From a checkpoint of a small transformer trained on Wikipedia: vocabulary 8192.
Each number is 500 + 50 x the weight over its row's rms, rounded and kept within 0 to 999. Layers, rows and columns count from 0. Numbers have three digits each. The size before them is the row's rms in percent of the matrix's.

# down: layer 13 MLP down (transposed), 768x96, rms 0.0962, rows 13-96, columns 0-31
# up: layer 13 MLP up, 768x96, rms 0.0962, rows 14-97, columns 0-31
down13 107:510340469442375594501598476521518520541440547444535474484452488498513518507407432578437496468517
up14 103:477434499523527441511527566471519508523509566524422486477482516489430496495475467488487383471504
down14 116:493538473473530619455484427454508548570494570481418412508489504589595499473593528526495481556569
up15 098:530383555440505465534477516512499567500448449490471535453393484447439500587520416469535522515491
down15 105:600465476387566490467404560484457533478451544397531527484512491517536540496398538519467548485452
up16 105:530448575450509533468507489487501512531476530476483478618503453564501516497420521539446488522524
down16 111:479481575409506542373451436430491550512571434501520439456507481492608531557493453524567503600555
up17 102:524534495592502501388510513471531434487501461541406516560439469507544469522499459488567512571431
down17 102:518433460469590505533472391491548433468488452478497468545481461466623522469478506444480580506478
up18 090:550467444620544438539494516541498428549523438408544514548510485513447464500613486488479491580524
down18 100:470522563512434508594565443487597504479492460526463563566531469462484494479473400548443530524511
up19 113:499504554503455455555489535456511454491571490469490523482572471457524552495512500430500507533414
down19 123:386615585471461524546472479448519592562469481474481547449576537563490507539506538446570469489482
up20 102:461577444492434446489452431561513482500482592469586488483505485626506444449481442474537461522583
down20 122:518521474443551508436486472408462554510485440596501590568519563475514528586534488531451532537541
up21 098:473470503397452529398499420535534559567523455500479545499559486493478491460505440521597493489495
down21 105:502490501519530518495453542585472467502481453555505589511515571547430566534603578422455510597433
up22 092:486474428562532556451522518595502482444519434494606441539457514526420523514495507599488454495487
down22 100:528533544494538543428479379542529515512507449427547521490508455471514465439477488542405492499440
up23 098:516462562477486391500506580505491435522515500473438476445511524390470489505394507425489527535464
down23 100:397549541571503586556517577434501506592410476396489511478607431460481387516488467479483465509517
up24 098:472475514487457520519593406461476491527456551478510476456462525396515459526464458487434542457507
down24 110:522507520462458500598518538471480404536554508469528507506513514412483484564444459483468464585405
up25 109:501495538559434598493558514505511473497401618470499500565449460516430549403433520510559524530494
down25 108:492472494577444491514467532568564482371445462501502575626481510484579606465433439473521416545476
up26 101:440527516538452448462526466451428563511438491569481499444416473534508460510431478499534452483462
down26 109:365481492458541456435458519534490428549550511479442506584604487579521511480517465577446464552400
up27 095:494512593591514538457503551539491509477434520461453653511464523487451488483458484529467525405532
down27 091:526524531568484394553611558508467526477623509433418588483453472532521558447475435516545468511456
up28 099:472507474519395506511473522581520523459495519533487540514467467529563520435588510579440564529595
down28 118:541433446430543489462511405435521464518497467501385416492504536493511409478537522498508456562548
up29 103:507486371454557498488440458477582550512519467515455480458489502457484647522460557493505567475582
down29 112:549483462515526446443509525531547407443477525526509531467561540520641525491548460565553466453496
up30 108:529524563476506494533539511521397552517503603505559490554467455583459471510479546501487398465538
down30 091:516530605543613571548476613560570431454440485539461548565471481466422590549435469551517526467458
up31 096:431547440584558460552474548524466496527558617483511532487543479405451470411546361532432455559581
down31 104:470449446504475493573481443440496470415587513494547560525524562491565452436486496514509600547563
up32 098:549568425510555527506490471530545495462568556455550470482417520429510539507436429515520441491459
down32 119:483409524441464549473536437508454502545473516589520489526480390423507516488594465577377547476543
up33 105:480464569455546413439462502563486407469515549592395429522402501446458478409473512430475495512585
down33 114:475445539520509538408432548451512509557461471513468557500502504553529452455445545526511401500466
up34 085:484478538516456552498590576441391479386506542447429537526493466522449501548497537383503540531544
down34 095:524483475460472481434429577431526486487527441479551429437524475528521488467485565477477481491544
up35 091:573442438455521494481517502535441476484488395388504590523507431500587444510461511383436537566459
down35 093:484471568583483452464456511526569551443497485420530477475484602554440464575506509553478521482511
up36 103:445478455438481505446460456524485566495420579429560459498441476512532443514415504576508469502497
down36 102:491549537490498456570509467539480493383519449508517457540572546556454550524530512468403542439475
up37 098:533459440489556464550443492397389552492492618524478542446496435568502448489501413527502466599477
down37 104:501534536486513461466475516548450556476497408482462575481462379391493456465482463602523500528486
up38 094:564479420541563476535545581519523424610542554470460524381440568556532475442583532521538508480529
down38 079:523458557484514504510562456475483470497391522544517435528555469440438557545453457495490531520534
up39 114:511473521501529491527555512468503560395437535517437481517506440489485487521439530526405554489622
down39 119:437550578535455471446498504410546524532559480471440476545577488411522641549463462497482506524414
up40 111:505540564491477471522494474537483444531429517479463536455462465557451447550566466513543539567448
down40 120:502471556538474548561564565533524530492475479596534490489566564478461454599498475418489557480399
up41 113:554572538527425476533550482512533409478548462466474506552444492471526515430483466494567489545468
down41 110:442507516519494464464500515472427502533432530504491485471557493456548502487477406491532536474518
up42 103:536504566448538537510514457583565574532575501513564549455496520517491519522453452473412544467607
down42 112:467502453550426524411479488482535509489495547507552573469611536439605481410502490560468513475424
up43 106:454495454472537520541465424457481522557543505549497488470508462546452534481476485474553483423498
down43 123:520500499573382551563509497553513530456559456494468524516435461471463446486468473484426461469546
up44 103:420491516500544481429472481454478435460553536537502462415515461517446458537556449559518489574591
down44 122:474465509427562446447444456438449537509534495453451482399521520533447369519585574597475553509520
up45 108:553417539364519472463571528513472385492565537495480571525497540475501600501530481440507606538456
down45 087:467423514467402473544472512511490522420513491457426522506538610586481484512474594511615449435507
up46 091:437545514484527553536525457498445462491553585403433540529534500498448476472516528461428587445573
down46 093:514438420574479574572470538426444469560475469478481530474529506483491471487431453504440591527516
up47 085:507505536522425492478419444503560539457612477538389440480560434484526539471465542468524559448495
down47 092:474492541510467488421523433544587444500423555470531515539564526382432527385502457503479552521512
up48 095:515584486427478497544503470549419514503521443519455463454532434630413573433516526401452460566380
down48 083:524423443458464605499457521527547503531537488556511513554561533466466508546468471436522464496554
up49 106:579500516456375426527520611520560455497455485431409533564522511458541457516401551419580520484437
down49 105:571509411479506482540426448473411489523482497527470521423486483483562516515470457581501441489501
up50 110:492467586481433444516544514484568465560582478470430436541455449448510519486524515577478547574583
down50 104:483498435508508556580503480603598540529479511481496574476511473424525529485394576356483505428524
up51 099:503550499516546504512472466592622621560505517486542608560510541487457544455510370506509444495568
down51 103:464459574469411571529525423486439486455572444458583469488531604521517564482511506489560482366592
up52 103:500494557569474635540457440487560478527499571477589505480551450568542427510537473470451600480471
down52 094:487546549576513498418477468543463511573415514475440589609545485458523599454438493546555399535533
up53 104:486402597535450501513456500525523434440538573588507496493508365496549501525466445500555492557470
down53 099:481437420539512473532407501454586561545437427439487403526563580593467506498423475495490459523505
up54 094:585461509525467459524567554549582468565463545498472523487546479560595531563470573424505468483569
down54 097:481403559509536514528463533531537558475415557503509429447598540529459452506515483414536463462457
up55 114:497511535534539494495449497576435465586407498525486516456542485465477524471512513466476561484464
down55 098:554504493554407476554526517508457465510432502579523602498481458503486527466488546512466415546559
up56 106:468542531537508588528565532508457436540497583483383534540533530542513511488490424457502529414490
down56 103:484481577476440554517460541491484496469354452449473543548518378469512470480565555515545520473524
up57 093:558521489530628419492526494607371523539490537499468505435393481559457579582431509445533539508542
down57 114:474533505460398495444509541544554521466473515504480538559391429551477522562421539543518486552485
up58 105:427439469564373479514502475532472519507491465490453546597482482414385505541560483496646511504479
down58 091:481396476474498471566573513441535430477478610560517513472542513529495562444504494484551444419489
up59 094:421613480508525539516523525496627419451484526485454530501531444534495514533454597494466527557498
down59 094:442526486528484457559495422498540414525536525496479468508532529613510474357592515501478427558526
up60 093:497471551574539601537496497543459585431606426540546468549516454538552551466503456512510549601480
down60 102:515382433434534530417561536510486490577515392534462625582527553462590518507478424463449500532538
up61 091:580455365542542524495585455439500511518474517551546511556536598466463505422490461580411521494528
down61 085:532430573603514583558491497515397531417496550555387468496518564504419561591544532485524518508508
up62 099:498446515535421591503523494481445419497473480378567449559416529512530532430452544562478483516426
down62 086:461503582619637492485503531454525551595549530553579538479489562557399512519471489502554517592499
up63 090:498560449514488551496528454474506531535503518543464395493585479451512599499522481485421477599448
down63 079:446360581561509547521537468510488495543513544552491467545470381520459441542440499523492578404517
up64 096:480591468425608536510560537472575519531565541452558518521505501473481587516398491514540466504499
down64 103:473479532510587483462518445513529461463573516486473521552542565543493494544517527491515488406485
up65 092:422481513493523560529611512534510507499549436466496490638478378452526539547460477461546533544413
down65 095:503518474412483585606451536555485437544462545479505462462500409474475479494538457408417535570559
up66 097:443575557557504448472564576396522541607538454481513427445395434504531521577467384547485506505462
down66 094:617517456448506469491481549523520549596459524424518506427515492437513491519490515546541538507478
up67 108:484528492438577456415512422562538481526534506487542491446529548530499523541458473533456619525532
down67 092:429508508544537596518468539503521430578438507464406498511441546430477439509503435519520454610528
up68 093:462436436487530516503576510496550461588576433495524492461482440485430521416472522511463503522431
down68 098:570530525434546375486557471444473577505536563491570485559413557446522502443506479491553492456557
up69 092:359577470513541442546508451539485443530461543527441487442539506482462425516468537541402487479459
down69 103:466508527445469539482440584528596499569478488504451574490509428512523521543540512499455491506493
up70 092:404524501431419565525628621517460516422487484458501484497435498441453451488523548486422498477574
down70 098:542439526409428544506471494423424521523557448496533584540534575525501475578537571498493431521493
up71 099:468483523439590518503537376499460503517523479518597471502533418544509519413541409500527612422458
down71 078:490572476468502439467508461533480471559585429495467503532493517483624584518532445526574446471507
up72 106:367535497485493514458579525451521439509466488555542493545473520520603527444510443459554553425438
down72 110:544455511513477487491564540483524499468516503504481564390499491607434520547532473448489504541532
up73 088:506411494465444426498498492440464494459505392484487499515595554401475372455515516445457590479412
down73 079:520571433503453412487582456569498539456453568455525434511468423496482578478401392451455466511472
up74 092:411480449512454437438537503462543437504421499461511506544491458429530501556446457434573452481380
down74 083:512466480572531540463436417580493510495483530550435539606505494511482521557503579523546441489405
up75 084:505499522549546569518497423565497504520423483481439517485377534494459370530451545460470463524489
down75 104:470523593550491512492408475496530525549394545378531531523470519495512501553490530466532505559527
up76 097:517483628557462498493596438479584428402579472486457515469525436514425535582531442464458504493384
down76 085:525464410493483449497513533591568451465602522625420507395545451479458531538479429506548453463523
up77 101:458591484383551397510585505454533440566532431499434540450490531521465536471436489544457524481585
down77 092:551436535469503490499516516503564588443535466517490537524444487538428489445540435483529481399506
up78 104:485411420447449545511460507428535524502514491503531403522458390437463430433540530487474533459490
down78 101:462433554443458443538543459503482527501478494536570422530476544422460454513487576572541498393475
up79 109:497535568551490415581528510558492527542471493492479458543549424487534455546531407474529569554506
down79 121:471561467471501459564396497478512604427502501464537490464455525509567533491507512575575446474528
up80 115:453440437396572492510566530553550472567480548487425458533525491401416511547470482510512528404452
down80 113:540546497586560498467541554519571517503467432524484480469457467458548471529455398523498480446413
up81 109:533522530544509470611561461477488518474506451462529444450441435489603524449416415549484500549412
down81 107:571562487486583535537555441533451534403518570484468437507433482547540555532541503478524515452486
up82 107:536491473464507520550532575537525509526531508504503540527525557522483492406489515442547600498564
down82 130:463531600466541557578522509487572458434548489395546461474471452461486488525455437541425445473430
up83 096:489421504468476470458610538547505476473524566466521435434515479530544572484531509433469457413539
down83 075:518523460461495435492496502469548494496390561426532525548491448455483438395513461453429409540402
up84 096:471501499518469454506537530501525528416453435448448461466600547434459537403387487525423579519576
down84 099:505493495572557425434446495483481572451557589532391584531433530483490500459535490583476539505575
up85 097:501453389536475589530493453487493511541471390519512472553422497496466539368512458469542535473547
down85 081:499445535471448346473462559514554473481513509505517480448489550461484592549454416477482586501435
up86 108:576457460529454498540522482436475558603627565488490442480463471539556528478384469485454610520407
down86 116:445447429486478495524507551540461476463397461491407505575497572410452474468438524538504484557505
up87 096:474412490544520471484464441552527509404544534454481529553566579526439513540497535531528538488574
down87 106:512530525455521403591434464490507452506481510518462519517459520536512564510552561589561483467484
up88 096:546441587488473493479579551530478464446457456510569517584452399496461485485448526472495620543511
down88 114:536607436542490454510525483500490499494432429444544612428394534514439493594455443446522491565544
up89 104:535489531523485415442540391478495548468610493556568487440549401506498488522421498544482512473555
down89 102:536442466356450547507517510505479496522458468567539564458499565414487484441514518529585463537497
up90 100:495589591542469452572560446508496462544568548380663580555616575403490508455502486513465464419514
down90 100:486610497431554430466471477498519507476378449585454535484475505468460441517472443491536533559566
up91 109:555498548451484544436475419578506527491474582531459511546492564537326500444508470549510448482600
down91 102:486524400585455432593483499455549423392474558520556538546472466436481492447494462514475468496565
up92 081:405477493536457536572491524475520536473550494472426579550497548499423553546527537401541539459536
down92 088:525593457553578548541585514500452573579409544475478493423430490413576551520548545519478524594504
up93 106:441442585558431418496535541550434503505589556491604438476489474545502473531476555487512545520505
down93 101:540479456424485593454526428492536492487507529542475478512441543522511536554545567382510514467514
up94 098:551488551484409456428494485511511473488535527522532408480471562482441446546490527469467427558520
down94 078:448464449511450591517412477528449512573485544393469479471528441446543481436550481491484531467620
up95 098:551449472528584478514577521503433469494443578504513524527465493535477479527476440583484566532505
down95 107:548505550517514460636472574514448454441558455453560507517415366545573515499505488492558542593524
up96 098:521478544488501492498571482514403560492501544436511474593526435500476479511424478501525542422535
down96 097:560513563429561430480522493428506522507521491511521491616442480498509501517419501509548550467475
up97 111:547420564511548517561567436456571497506511421420473501534567452570429509512521486507512586464505